Part of a small language model's weights.
Size: 16 layers, width 384, 6 heads of 64, MLP 1536 GELU, vocabulary 2048, 29.9M parameters.
Training: a variant of SOAP for these matrices, 900M tokens, 3433 steps.
Each number is 50 + 12 x the weight over the matrix's rms, rounded and kept within 0 to 99. Layers, rows and columns count from 0.

# down: layer 7 MLP down (transposed), 1536x384, rms 0.267, rows 1090-1125, columns 96-191
# up: layer 7 MLP up, 1536x384, rms 0.203, rows 1091-1126, columns 96-191
down1090:41 55 50 59 53 58 54 46 54 51 64 58 41 57 47 46 52 36 72 56 63 42 52 50 28 47 52 55 46 50 51 41 44 52 41 55 48 65 86 45 54 52 57 28 72 66 46 45 41 63 60 63 48 51 64 25 58 42 63 12 50 32 66 44 27 46 43 65 50 53 45 38 42 36 51 71 44 69 47 46 41 38 59 59 53 54 58 46 34 60 70 66 63 60 49 57
up1091:55 54 28 47 68 80 65 56 49 57 50 73 30 53 74 49 65 37 44 49 51 79 48 49 64 51 51 55 39 52 35 41 46 63 42 40 59 44 37 50 59 59 51 44 52 32 37 54 33 52 50 43 42 43 62 39 31 44 41 66 50 61 47 21 42 47 42 51 33 64 51 59 74 49 74 55 61 54 54 43 27 34 47 57 43 43 63 49 49 72 49 44 36 58 53 44
down1091:76 24 76 38 60 48 67 52 45 53 33 81 73 78 50 59 44 63 36 60 49 51 38 35 44 41 49 53 34 57 64 43 45 55 63 54 64 56 80 42 69 49 42 33 40 48 52 39 46 83 35 51 63 47 49 25 70 55 37 56 36 66 47 54 54 60 54 61 48 73 57 44 51 40 41 68 31 43 53 40 40 57 23 53 45 50 46 55 45 47 56 42 54 42 45 68
up1092:51 45 63 52 49 41 70 25 26 49 46 55 45 49 52 58 68 51 67 35 59 48 56 47 64 47 44 49 50 44 52 49 60 46 58 46 49 50 43 65 38 28 31 51 45 49 55 61 39 45 72 76 57 53 61 43 65 46 63 65 47 50 38 44 32 55 60 66 45 28 25 59 27 42 37 64 38 50 58 44 39 41 46 53 50 40 38 56 51 79 50 51 50 73 49 55
down1092:56 57 27 28 60 39 38 99 53 66 39 48 57 53 49 53 67 45 23 82 54 55 58 49 43 70 71 61 45 63 38 46 78 50 40 44 65 46 40 33 60 69 52 54 49 37 52 39 57 65 53 36 50 39 33 55 40 60 34 51 44 53 65 60 66 34 42 13 72 40 43 48 71 60 25 48 56 53 49 30 37 61 60 48 40 49 46 62 69 45 46 58 55 41 20 47
up1093:63 53 49 58 27 20 51 44 50 47 34 56 55 50 55 47 46 39 42 41 44 46 52 56 73 53 47 56 60 35 42 45 51 40 29 68 51 49 43 66 37 33 39 36 49 66 53 60 62 51 50 76 58 48 36 82 47 52 56 52 36 61 43 53 42 20 53 49 65 59 44 72 43 44 38 45 50 45 47 50 43 63 42 58 42 58 32 38 22 26 43 10 58 48 53 42
down1093:57 54 43 59 49 47 64 70 72 33 53 76 49 33 41 45 48 40 74 64 44 69 61 60 56 56 35 51 30 36 42 43 81 33 35 49 57 36 48 53 28 66 51 50 64 30 33 60 57 57 37 73 65 44 41 62 52 72 56 58 47 69 34 66 57 56 37 76 67 33 32 57 58 40 47 55 45 71 59 47 66 42 40 64 49 53 51 48 53 36 49 59 50 42 64 56
up1094:64 54 48 45 68 35 65 57 42 52 41 59 55 40 49 66 52 47 48 41 50 37 74 59 51 39 29 59 52 63 59 53 21 52 54 36 46 57 49 27 45 71 49 35 46 40 54 47 27 40 38 63 56 35 56 61 51 47 43 48 52 48 56 29 68 46 61 39 39 37 69 61 47 61 49 47 65 46 49 59 51 52 27 63 61 49 73 52 46 38 44 60 49 63 38 41
down1094:31 73 44 39 47 48 46 46 47 33 49 56 57 60 47 36 52 61 62 33 40 75 26 46 54 58 54 53 48 35 63 45 59 45 50 63 54 54 45 68 63 47 63 56 63 63 37 47 65 61 57 54 55 51 63 44 39 60 73 33 66 56 44 50 30 59 60 39 33 54 46 46 35 39 40 49 42 45 50 28 74 60 74 47 46 57 40 43 48 59 69 42 61 34 50 66
up1095:32 65 37 34 39 15 47 62 40 55 51 53 37 67 50 59 51 47 64 62 56 60 49 47 51 52 54 43 59 44 67 43 44 54 57 41 58 57 55 47 61 42 62 69 52 51 42 51 33 39 59 59 48 59 44 48 49 91 60 46 44 37 57 63 56 59 49 39 58 42 74 51 50 38 63 41 50 32 64 37 37 56 43 51 42 45 69 62 60 47 49 57 59 40 47 58
down1095:50 55 48 55 46 59 52 51 53 39 62 41 49 57 81 35 73 63 58 40 63 47 62 64 27 47 56 47 73 34 42 65 55 37 34 47 32 74 47 34 41 39 54 62 51 37 52 50 57 50 43 54 58 35 73 46 48 51 52 73 40 53 41 41 56 51 20 40 43 48 52 44 54 43 60 49 58 38 45 61 64 46 52 53 63 60 48 42 87 52 61 41 60 74 33 51
up1096:51 60 72 70 53 62 51 55 36 44 54 50 40 67 48 64 46 51 35 55 45 53 52 61 63 47 58 24 43 41 42 59 75 46 49 28 55 59 53 41 82 60 48 52 39 57 65 44 42 38 42 40 55 59 48 41 44 42 43 44 72 46 56 33 55 54 74 24 43 69 53 39 52 47 61 38 54 60 47 47 54 58 28 59 75 33 53 46 56 15 60 52 55 47 59 61
down1096:45 43 34 26 38 50 44 34 44 49 67 37 60 51 42 56 38 44 67 32 42 51 37 38 54 61 51 53 45 55 78 36 35 32 64 60 51 45 45 41 44 25 55 52 64 58 57 59 66 50 46 49 30 65 34 37 63 62 34 62 41 49 57 47 40 50 42 66 29 35 43 39 40 42 44 48 70 64 70 51 48 51 48 56 42 46 40 61 41 38 62 48 67 37 45 40
up1097:30 43 48 48 62 65 40 34 44 26 57 56 45 60 41 64 34 43 26 42 62 50 22 52 88 62 38 44 38 47 35 55 53 43 68 57 66 52 61 68 67 52 31 42 65 47 58 63 45 51 42 58 56 30 52 43 59 51 46 50 67 38 49 49 47 60 43 44 75 39 40 54 39 46 58 56 51 58 76 66 61 64 70 42 56 58 47 34 39 26 43 59 35 57 54 48
down1097:40 54 73 46 51 61 75 37 59 38 63 41 23 64 46 69 60 55 43 38 47 46 41 70 49 59 64 58 45 47 57 78 55 60 25 39 53 42 52 67 48 48 83 42 34 46 50 52 49 42 46 71 46 31 56 49 36 54 43 75 43 52 35 60 32 38 41 61 51 74 65 25 53 54 60 63 49 54 41 50 51 61 52 57 36 47 58 57 69 65 72 38 34 38 36 44
up1098:47 25 70 54 65 60 32 36 41 66 51 50 47 60 50 55 41 49 34 42 47 61 60 59 44 51 36 48 64 52 60 41 51 45 49 47 68 57 38 20 48 71 66 32 54 46 45 62 44 27 51 39 34 57 48 59 57 42 34 50 59 39 38 49 47 41 41 30 56 40 57 63 52 55 63 62 23 39 47 56 59 42 70 65 64 39 70 53 49 22 44 37 61 68 53 47
down1098:41 50 41 60 41 55 49 74 64 48 44 47 45 43 67 42 46 38 71 63 65 65 33 54 57 30 43 55 37 62 45 31 39 44 57 67 33 33 32 58 56 66 59 36 41 38 56 53 63 25 56 30 24 43 41 75 40 54 37 70 66 40 53 46 35 52 49 54 47 43 40 51 48 52 44 20 33 40 62 36 40 46 34 59 57 56 56 60 46 73 49 49 52 70 70 65
up1099:53 67 51 55 56 44 48 57 55 75 66 52 35 61 57 57 55 42 45 54 59 40 47 71 38 46 45 47 33 64 26 35 52 68 38 23 54 43 35 42 74 26 26 62 46 52 44 39 52 53 47 63 51 21 46 51 54 46 57 51 49 14 63 62 59 45 54 58 55 33 53 35 52 29 49 45 53 68 36 55 47 48 43 45 22 39 46 47 70 80 47 47 50 59 51 41
down1099:67 51 59 59 61 37 30 54 50 58 79 45 51 30 49 45 46 46 62 62 61 55 30 57 59 51 40 68 59 52 53 49 57 52 50 52 37 44 69 34 63 54 58 25 52 64 68 58 44 52 50 20 62 48 53 40 39 52 42 60 35 69 57 40 77 78 58 29 68 70 27 37 67 50 59 65 43 41 53 34 41 56 46 55 38 67 61 51 48 64 46 54 70 63 46 74
up1100:12 56 57 41 55 44 43 41 36 55 71 61 63 57 43 62 59 64 55 57 49 41 22 29 65 41 37 33 35 40 48 41 44 50 35 59 38 60 64 60 55 46 29 41 57 59 32 49 49 42 62 59 36 41 64 63 39 68 57 52 46 58 56 48 40 65 45 63 38 50 63 57 45 48 52 53 60 64 64 44 33 44 47 25 63 47 63 64 62 55 54 53 65 36 51 35
down1100:45 42 71 43 53 38 34 22 54 57 57 75 58 58 28 70 42 60 56 28 43 48 36 54 65 56 51 54 45 47 53 28 43 38 74 51 47 59 57 44 61 35 63 47 41 41 24 58 38 43 71 57 35 33 55 59 41 54 44 69 43 67 52 58 62 50 62 51 57 66 78 59 56 54 57 64 48 38 43 27 43 64 31 47 77 60 65 40 54 46 40 62 55 59 61 48
up1101:55 52 48 65 41 43 46 62 54 64 56 44 45 51 63 29 58 73 69 49 61 61 66 45 50 51 45 64 41 49 52 60 39 24 51 19 60 51 43 57 67 42 54 64 51 41 40 26 44 38 40 43 53 46 66 71 51 61 50 26 41 34 43 35 55 55 68 24 29 50 24 63 34 39 47 51 49 47 40 71 53 53 62 86 43 31 61 54 70 46 36 35 63 61 47 59
down1101:60 38 55 55 40 36 69 74 73 29 83 43 64 31 43 52 49 57 76 61 56 54 48 34 47 42 36 38 55 50 34 66 45 47 62 27 38 65 54 40 42 53 35 55 33 42 39 39 50 66 53 45 76 53 53 38 67 48 45 39 43 55 69 61 61 41 51 31 64 63 48 60 71 34 40 64 41 35 49 60 50 68 57 44 50 77 60 56 42 45 65 63 55 57 58 33
up1102:53 58 52 32 64 55 57 49 52 61 60 55 56 58 61 46 52 55 36 63 51 36 45 37 37 46 53 49 45 69 49 51 38 38 30 40 57 64 56 51 51 51 53 29 54 70 57 53 49 55 44 42 57 58 27 50 48 50 52 52 54 54 56 52 63 33 57 50 50 37 41 42 53 59 51 54 55 44 72 29 54 29 33 26 52 66 50 40 43 55 63 47 69 55 56 66
down1102:55 59 43 50 52 61 63 46 56 53 59 54 49 45 65 62 53 60 52 57 55 42 48 42 73 37 44 58 47 57 50 22 33 43 44 36 46 50 40 42 55 34 33 43 29 60 40 37 52 54 45 42 32 42 45 48 47 51 54 42 56 48 44 57 57 43 28 45 51 63 54 41 54 65 76 34 49 54 60 46 68 43 49 64 44 34 61 59 59 56 43 51 44 59 39 38
up1103:54 60 23 53 46 35 41 44 41 41 38 58 53 77 46 63 25 39 29 72 45 43 59 69 55 42 48 58 60 50 38 42 42 47 47 49 47 56 53 29 61 62 81 56 44 55 40 39 68 45 77 37 52 51 59 58 45 55 50 47 61 47 44 42 54 72 44 36 60 32 41 64 52 24 40 48 50 62 54 45 54 61 53 38 52 29 53 72 48 58 34 31 43 15 53 49
down1103:49 49 37 64 63 44 42 36 56 21 73 57 66 40 65 69 51 60 69 35 53 56 58 44 36 55 49 32 31 37 55 39 41 48 42 36 44 33 57 54 34 61 33 29 44 61 56 44 43 29 30 37 57 34 57 47 69 29 58 34 41 69 72 37 53 52 57 55 37 60 47 42 57 61 52 55 55 34 50 32 45 34 32 42 54 39 58 52 33 40 49 46 29 70 51 51
up1104:76 49 67 52 57 54 50 70 53 46 56 50 21 23 36 45 62 47 47 64 40 51 08 26 55 44 44 60 43 62 56 58 52 57 44 55 64 54 62 60 42 41 67 58 50 59 31 40 42 27 41 51 58 51 42 48 29 74 33 54 55 40 40 46 53 55 46 57 57 53 64 57 56 47 70 28 43 67 47 45 42 29 53 35 46 70 46 43 67 31 67 37 41 46 46 59
down1104:59 30 63 46 28 26 54 53 40 39 43 59 78 52 56 76 48 57 51 57 55 74 67 43 39 46 69 51 38 24 58 57 48 36 56 32 41 51 75 62 51 67 55 51 46 44 54 45 51 57 55 41 60 66 51 54 38 57 47 44 68 67 44 41 57 37 33 45 56 42 53 42 41 38 48 59 79 41 47 52 51 54 65 48 69 59 36 56 51 46 51 55 55 32 71 64
up1105:61 45 43 35 57 53 57 69 64 62 60 53 35 44 51 41 47 41 51 40 48 64 49 58 27 45 50 49 49 56 49 55 47 61 66 58 45 68 27 40 48 56 36 46 56 51 46 45 55 62 47 49 28 48 50 34 42 50 46 54 43 79 48 60 51 52 53 36 69 44 59 25 60 35 32 56 65 55 38 43 41 56 33 61 41 41 42 42 51 30 53 56 51 64 58 72
down1105:35 52 64 58 39 47 30 33 43 48 43 44 53 30 64 63 53 57 40 38 59 52 48 49 54 43 42 65 59 49 46 46 38 44 51 71 74 37 71 62 39 55 53 43 50 54 66 50 30 30 59 53 46 30 51 38 52 47 65 32 53 20 64 26 57 52 54 64 24 45 60 71 42 55 65 38 39 56 61 49 57 61 71 47 43 60 58 37 35 60 46 37 56 44 67 44
up1106:59 75 42 56 47 55 47 69 57 68 39 52 35 58 45 44 57 69 45 52 39 64 39 49 45 52 73 48 71 62 57 57 51 53 45 68 60 53 48 59 42 38 57 72 62 53 42 48 61 49 45 74 67 57 42 50 36 36 53 48 61 70 42 32 36 34 52 71 36 60 44 59 57 33 45 51 66 55 65 40 64 53 45 57 69 45 48 39 58 65 35 55 43 47 55 58
down1106:76 45 40 28 50 40 58 35 31 62 37 68 45 57 66 41 54 53 45 44 59 57 58 46 68 52 31 45 50 44 36 54 43 31 26 36 38 51 51 38 68 54 51 58 44 60 59 20 30 36 18 50 48 52 35 43 50 51 43 71 29 47 55 56 43 67 63 41 62 56 69 37 62 66 51 51 60 37 54 48 54 21 47 47 48 49 64 57 39 43 63 31 57 53 65 47
up1107:35 38 57 38 58 46 55 28 61 50 43 32 67 66 25 52 47 56 41 47 46 53 53 48 65 44 41 67 62 47 51 48 52 64 31 62 47 54 42 39 56 43 28 45 49 62 55 54 41 59 40 43 54 65 56 54 48 49 43 63 56 39 59 59 44 41 52 60 49 51 35 64 27 47 40 55 53 41 43 42 16 64 40 50 48 51 58 79 54 54 39 48 63 61 56 39
down1107:35 47 49 64 43 39 34 51 50 68 63 71 65 64 42 30 63 61 70 28 60 52 35 43 56 30 73 38 58 41 53 57 32 39 43 67 53 35 35 68 53 45 48 57 56 59 49 46 31 64 66 66 62 47 73 49 38 49 33 51 44 42 42 48 38 65 46 40 68 52 36 51 54 50 33 54 48 59 43 48 55 81 14 41 45 52 55 51 70 38 53 33 63 67 70 44
up1108:40 59 46 60 44 44 62 55 41 37 50 61 44 50 47 53 46 59 33 29 38 62 50 56 35 48 59 53 36 64 40 35 62 52 34 50 47 54 54 45 50 34 48 43 40 54 47 50 58 37 75 59 60 33 70 33 76 47 76 69 43 42 55 45 50 44 39 61 45 49 41 56 71 31 74 54 41 57 64 67 46 38 46 58 51 40 76 35 56 44 52 49 42 39 42 68
down1108:62 51 73 53 47 62 64 44 45 38 47 41 20 65 59 54 65 53 59 39 74 51 48 39 42 30 46 58 64 48 48 59 55 73 27 20 46 57 49 46 41 38 39 51 55 50 42 60 57 54 46 73 63 49 74 27 64 47 58 40 55 49 64 43 54 36 63 47 48 40 52 57 49 40 80 44 35 34 80 38 47 63 49 52 39 58 68 56 36 61 27 54 53 66 42 34
up1109:41 35 59 33 55 34 50 59 57 44 42 47 29 44 59 53 50 42 39 38 42 74 42 44 54 62 56 98 54 51 34 73 34 60 40 54 53 69 34 45 78 42 56 42 54 38 45 52 69 47 39 43 42 57 64 28 47 42 60 65 62 35 71 68 43 63 73 51 47 61 65 26 55 66 55 57 47 67 42 19 54 56 33 46 53 50 19 27 52 46 48 36 40 51 67 59
down1109:55 50 62 34 54 31 60 49 55 62 73 60 36 47 66 55 26 61 64 46 53 63 72 68 48 29 54 50 51 46 31 53 50 50 44 66 66 65 35 57 56 52 52 57 56 36 33 42 63 46 14 38 40 72 59 59 45 41 50 70 33 41 67 63 38 62 71 52 54 59 69 32 27 26 73 57 39 52 51 61 34 38 40 47 29 45 35 49 66 27 56 46 41 76 59 37
up1110:60 52 33 47 47 53 44 48 47 55 34 28 37 47 45 43 49 46 54 53 56 55 59 78 64 57 54 56 39 48 51 57 49 42 42 47 54 60 37 65 52 65 38 48 58 40 63 75 41 71 49 37 32 37 59 42 61 53 65 34 52 45 53 25 36 52 54 41 35 44 42 44 52 60 59 29 42 55 54 44 39 40 66 61 49 37 52 52 59 33 65 39 46 56 54 24
down1110:39 34 51 50 59 45 29 56 70 64 58 49 67 53 43 47 79 64 60 54 56 42 54 77 37 63 50 53 58 61 50 49 61 60 55 67 52 44 43 42 39 52 50 35 53 36 51 37 49 40 41 25 72 37 44 55 48 49 48 48 42 27 43 51 46 61 44 49 30 58 63 47 54 63 69 31 44 67 60 74 47 58 52 43 45 47 33 36 42 37 50 48 46 42 45 39
up1111:64 30 58 55 36 44 40 63 48 47 58 63 53 31 43 42 56 44 59 53 41 45 33 59 63 45 54 61 35 45 46 68 33 67 42 73 57 62 59 69 46 42 60 46 90 57 38 50 54 51 56 42 57 35 59 51 76 39 56 54 50 54 49 71 80 56 58 46 63 37 51 45 70 43 53 50 38 63 61 42 42 62 49 66 60 32 25 58 58 45 49 34 39 58 53 45
down1111:40 60 61 36 56 71 57 29 55 35 62 31 51 63 59 57 53 56 30 52 69 59 53 36 32 44 44 45 53 34 64 29 67 43 66 48 49 46 37 55 51 46 58 43 30 37 39 31 54 54 52 44 36 57 59 54 54 60 44 41 53 35 56 43 41 59 37 47 40 53 61 46 26 60 59 49 50 33 36 51 55 42 49 44 43 56 61 42 43 51 59 43 53 54 39 54
up1112:34 56 36 54 59 55 34 52 46 53 37 43 49 53 43 45 66 66 65 39 61 46 60 50 34 51 64 54 37 45 42 37 63 51 63 47 55 32 32 52 57 34 47 54 45 48 46 71 37 57 76 41 63 70 47 60 33 54 43 31 41 70 72 36 43 69 55 49 51 43 33 68 56 48 29 47 70 67 45 58 72 47 56 38 63 16 46 26 63 46 43 59 47 46 66 60
down1112:41 64 69 66 39 31 37 35 64 54 36 67 45 36 51 59 60 59 58 44 47 56 53 30 54 43 59 50 40 43 42 66 34 30 56 30 50 30 61 54 39 81 46 50 46 34 55 41 69 48 38 55 59 57 55 45 63 65 58 50 72 57 67 77 51 55 41 31 48 40 43 68 42 70 44 73 20 43 63 35 48 34 50 49 57 65 61 41 43 52 64 45 28 59 69 63
up1113:69 44 56 30 30 35 29 34 41 29 35 25 69 63 43 66 57 51 51 62 35 62 36 74 57 43 44 41 51 59 62 33 43 51 58 58 63 47 51 63 32 62 41 48 55 55 42 49 54 55 51 34 37 61 27 35 36 47 41 38 62 54 59 42 38 49 56 45 60 40 44 45 39 41 52 63 59 49 54 33 54 59 46 48 58 66 52 62 47 40 55 44 47 51 25 69
down1113:54 45 61 60 64 46 66 50 38 65 73 59 47 66 49 44 36 48 36 23 51 50 38 39 35 62 46 58 47 58 41 65 48 62 45 58 34 54 45 45 64 49 55 57 44 44 35 52 26 53 41 66 56 23 55 51 76 51 48 79 57 39 32 45 54 64 57 53 61 44 67 45 48 36 39 39 48 35 51 35 43 38 64 66 45 55 59 44 36 64 46 32 58 44 55 42
up1114:49 26 39 40 52 52 51 18 42 65 49 57 37 26 47 27 40 81 47 46 62 45 41 48 49 48 45 52 53 43 66 51 60 32 46 31 34 45 63 42 56 52 60 72 43 57 41 36 56 56 33 61 55 53 21 66 45 55 27 46 37 72 30 36 54 41 39 52 48 55 47 52 55 25 48 61 67 58 60 62 53 55 63 42 58 62 48 50 42 77 37 59 60 29 68 22
down1114:60 43 76 47 60 65 36 64 67 43 70 50 37 64 53 56 57 42 34 41 38 53 55 59 54 45 47 52 43 64 71 71 44 53 83 34 46 39 50 61 46 39 37 59 30 47 55 57 49 30 43 51 32 48 56 41 61 46 57 99 65 21 52 59 50 51 40 50 46 40 41 72 36 63 66 27 48 35 32 54 51 48 57 44 71 53 52 42 48 50 70 38 25 53 38 69
up1115:66 35 44 42 55 61 47 44 52 65 48 70 58 31 32 59 51 44 50 70 48 26 54 57 30 59 41 51 61 64 46 52 46 37 55 42 57 36 45 41 65 40 32 68 54 37 53 19 32 62 33 33 50 53 57 50 58 52 66 57 44 76 46 49 51 60 73 74 73 64 73 76 36 26 47 50 59 52 63 59 56 46 44 44 76 63 34 35 59 52 69 40 69 33 34 33
down1115:48 71 53 43 52 51 60 36 48 36 49 47 49 57 71 38 31 57 46 57 53 63 62 50 49 47 47 48 41 30 52 66 41 69 54 48 30 51 63 60 58 57 55 47 31 57 31 47 67 46 67 54 55 45 47 39 50 32 45 10 66 34 52 63 47 64 51 35 43 54 41 51 61 50 62 55 54 41 38 56 35 55 46 42 33 46 43 59 50 50 44 60 32 64 47 72
up1116:29 66 65 73 51 44 40 45 29 45 34 34 56 49 55 65 64 44 56 50 71 33 65 34 45 53 48 58 29 59 65 50 48 48 48 45 31 51 51 70 58 33 45 34 64 36 62 44 51 49 50 44 46 68 57 53 62 48 57 67 57 56 51 43 54 42 46 49 75 43 50 67 47 45 55 48 56 33 40 52 33 37 52 65 21 49 54 38 58 49 59 40 36 32 66 47
down1116:44 63 43 44 59 58 60 51 59 52 42 66 56 69 19 33 51 57 68 60 59 69 61 49 52 37 53 57 42 58 42 49 54 29 63 55 53 68 31 34 62 83 57 67 55 61 31 58 43 50 41 48 56 59 52 53 41 57 47 39 41 49 72 36 51 53 47 46 40 63 55 50 43 61 59 60 43 59 53 79 58 56 41 55 60 55 30 61 65 57 55 54 64 83 55 51
up1117:49 62 54 55 52 44 39 45 74 52 51 52 59 32 54 64 45 67 28 51 60 64 55 43 48 51 61 24 62 77 50 44 55 56 40 59 44 60 38 49 40 56 33 57 62 59 54 50 35 47 52 74 48 42 47 48 60 23 49 46 26 62 60 45 61 42 43 44 57 60 38 75 37 44 53 43 50 61 40 45 74 61 56 22 67 42 54 68 55 68 78 64 63 30 72 61
down1117:25 65 49 37 55 38 58 60 33 50 72 38 55 56 51 27 49 39 44 66 51 62 41 39 59 28 51 72 55 34 66 59 58 58 54 28 45 44 43 40 45 58 48 56 55 50 52 51 53 37 67 04 45 55 37 34 74 19 21 19 59 46 40 74 77 71 48 44 53 27 42 53 53 44 44 24 41 37 66 42 44 42 51 53 20 40 65 53 58 36 39 61 51 47 40 29
up1118:54 46 63 38 50 45 46 40 39 35 70 65 65 74 48 47 45 64 61 53 64 54 62 54 54 57 71 44 43 45 37 49 35 62 46 72 54 60 57 49 33 45 45 39 54 44 51 46 33 70 58 58 62 38 50 44 51 57 73 35 59 41 43 35 45 40 50 46 78 72 43 43 50 41 45 75 57 54 54 50 62 68 61 74 53 60 40 38 53 45 62 21 55 55 76 68
down1118:41 67 57 48 58 72 47 35 69 47 36 58 48 49 68 59 42 40 43 52 60 22 45 49 36 50 27 61 67 41 51 44 48 57 65 50 42 71 59 53 71 35 56 45 41 41 68 33 62 50 48 59 44 51 55 53 35 38 49 28 51 44 47 26 48 63 41 22 46 48 33 48 42 38 34 62 56 62 45 64 55 56 84 50 78 56 41 68 47 29 34 54 58 36 57 64
up1119:52 56 76 56 44 56 51 35 66 53 51 52 50 48 57 43 43 52 58 47 27 52 61 38 65 57 41 24 64 61 38 46 50 44 54 56 51 65 32 52 47 55 61 69 60 68 58 57 45 56 60 51 48 47 28 52 37 37 37 41 48 59 41 68 43 40 51 49 40 66 26 42 28 61 51 68 42 58 47 61 51 46 64 63 60 55 57 49 78 54 49 52 40 48 34 55
down1119:57 73 62 57 51 52 72 59 51 36 49 38 24 42 56 46 63 42 57 48 48 55 48 58 39 56 44 40 47 51 79 41 62 55 59 46 60 51 48 31 62 57 46 58 47 40 44 53 50 47 54 21 47 39 60 60 58 58 54 61 67 62 43 58 52 27 56 43 46 40 57 46 51 60 33 56 39 41 34 58 54 59 40 38 49 62 50 41 62 72 56 59 43 44 46 55
up1120:71 50 29 56 52 60 50 46 80 48 40 52 47 50 26 40 67 18 73 27 63 36 56 39 71 31 35 43 38 36 42 38 54 40 44 65 45 55 76 51 37 40 48 54 53 41 53 65 68 52 44 43 50 24 40 45 55 42 71 57 54 48 52 48 42 72 58 48 56 68 77 39 65 26 43 62 28 52 58 69 47 37 42 61 27 39 50 28 53 61 44 28 43 62 56 26
down1120:52 54 45 50 32 08 68 42 37 48 45 49 49 35 44 65 46 67 50 45 50 60 64 53 68 50 84 69 62 40 28 60 54 32 40 48 44 76 37 53 39 52 20 44 47 61 28 36 47 58 43 41 54 56 49 52 57 43 54 41 56 63 27 49 45 48 43 70 52 29 36 55 26 48 50 53 54 45 42 26 54 61 49 30 61 49 44 66 56 24 74 42 60 53 24 52
up1121:38 24 63 58 51 41 68 30 57 57 50 60 55 44 46 66 53 48 41 44 29 41 46 48 65 50 60 47 45 53 61 25 54 49 55 53 45 40 50 51 43 48 51 55 63 57 49 46 51 47 20 44 56 46 54 70 37 60 48 57 40 42 56 54 31 56 49 75 58 35 57 41 44 36 50 51 69 63 72 36 43 46 21 53 45 52 53 42 62 50 35 63 51 47 37 62
down1121:55 42 51 58 52 50 56 69 58 63 34 42 42 65 33 28 30 35 37 56 45 50 35 57 35 58 34 38 31 50 50 79 47 48 50 71 55 47 34 56 55 60 55 33 53 35 76 65 50 42 79 31 48 47 51 43 56 46 38 29 39 57 62 45 62 53 56 39 46 37 55 68 56 46 43 44 49 32 55 55 48 34 49 56 69 70 43 63 53 52 55 53 41 45 43 54
up1122:25 48 53 45 42 43 51 59 51 54 64 45 58 51 64 41 48 44 57 50 35 46 38 59 44 53 29 55 51 60 49 57 54 45 62 45 61 58 42 61 41 67 66 38 34 41 43 44 44 41 53 39 49 25 55 54 89 49 60 63 43 54 64 50 62 54 54 56 61 59 60 75 58 41 47 36 33 35 53 75 50 44 62 44 78 64 68 53 42 68 57 43 34 55 51 55
down1122:81 69 39 64 64 60 52 49 47 48 57 42 47 50 67 71 40 59 19 63 57 49 42 51 49 49 40 43 58 52 53 58 47 36 54 42 49 67 60 29 47 61 57 39 79 40 59 49 35 60 55 77 70 33 42 46 30 45 46 15 56 69 46 57 49 55 45 50 55 53 49 45 53 46 43 47 50 56 48 39 51 50 65 42 35 31 61 48 33 53 52 57 73 47 46 63
up1123:61 27 54 60 68 25 58 55 38 36 51 66 51 55 39 52 68 58 55 65 90 30 30 30 95 43 54 62 42 54 49 71 53 51 49 39 69 54 38 39 49 64 54 49 57 46 50 48 34 51 44 31 63 65 31 39 61 51 35 44 47 26 63 49 54 52 72 39 57 48 47 21 37 20 29 57 51 42 40 54 60 66 57 38 42 71 77 31 40 60 40 52 37 54 48 31
down1123:69 43 49 61 45 67 35 39 47 54 36 45 45 60 44 46 52 45 54 39 21 57 67 63 51 68 46 51 46 50 43 44 36 43 40 38 50 54 59 59 33 24 56 62 49 54 45 54 24 34 50 55 48 42 51 48 59 55 30 63 49 56 56 50 54 56 59 61 64 52 52 67 72 51 43 60 34 50 49 52 52 62 44 52 61 51 42 63 18 38 56 45 51 39 37 58
up1124:42 57 55 24 36 53 51 67 74 45 32 53 39 44 35 44 44 51 55 23 54 43 63 61 28 48 55 63 63 61 43 52 54 57 77 36 47 52 55 56 48 62 50 63 58 72 64 41 43 57 38 39 37 56 39 58 29 35 39 57 49 33 58 33 38 53 38 62 53 40 74 22 46 56 50 58 47 38 32 35 46 35 34 51 37 56 40 50 32 60 62 43 46 49 34 71
down1124:39 56 28 60 42 42 30 60 50 60 56 46 73 67 43 47 36 39 48 13 37 49 42 35 47 33 29 52 43 40 38 57 37 44 48 42 48 27 77 51 70 50 72 58 37 49 57 41 40 51 70 51 43 53 54 23 74 35 47 39 58 53 49 40 28 36 61 30 40 47 36 68 44 47 32 59 49 66 57 43 41 61 35 36 21 62 63 70 37 56 68 50 41 45 43 56
up1125:57 67 50 54 53 57 45 53 29 45 43 48 50 54 49 34 43 41 61 56 46 37 43 51 60 38 74 39 61 25 56 46 41 55 44 81 25 47 41 39 37 49 44 50 47 72 54 78 37 60 62 48 40 49 60 43 46 44 50 45 28 56 37 56 36 49 53 46 46 53 60 48 67 59 43 73 50 50 63 52 66 61 62 56 42 50 44 56 60 53 47 70 42 68 46 37
down1125:38 20 37 47 37 66 39 41 39 50 37 50 67 38 64 55 43 50 49 46 78 49 57 45 47 51 56 47 60 55 29 54 59 63 33 35 60 53 54 61 75 55 55 42 53 39 64 45 59 38 42 36 36 51 23 56 45 62 43 65 55 40 63 45 47 52 60 33 56 67 47 61 45 36 42 52 29 45 37 63 54 35 45 14 48 58 59 56 36 43 54 36 58 35 50 40
up1126:69 59 15 53 46 65 46 60 64 61 63 51 53 75 39 61 40 46 52 48 23 61 53 57 66 43 55 56 66 49 64 32 58 47 50 49 40 37 41 48 37 22 47 41 65 47 53 52 66 53 70 51 49 48 44 61 50 39 56 48 55 36 67 39 50 50 39 45 46 66 49 52 34 54 33 63 37 41 41 33 45 51 29 26 58 40 51 59 41 36 50 46 23 51 24 53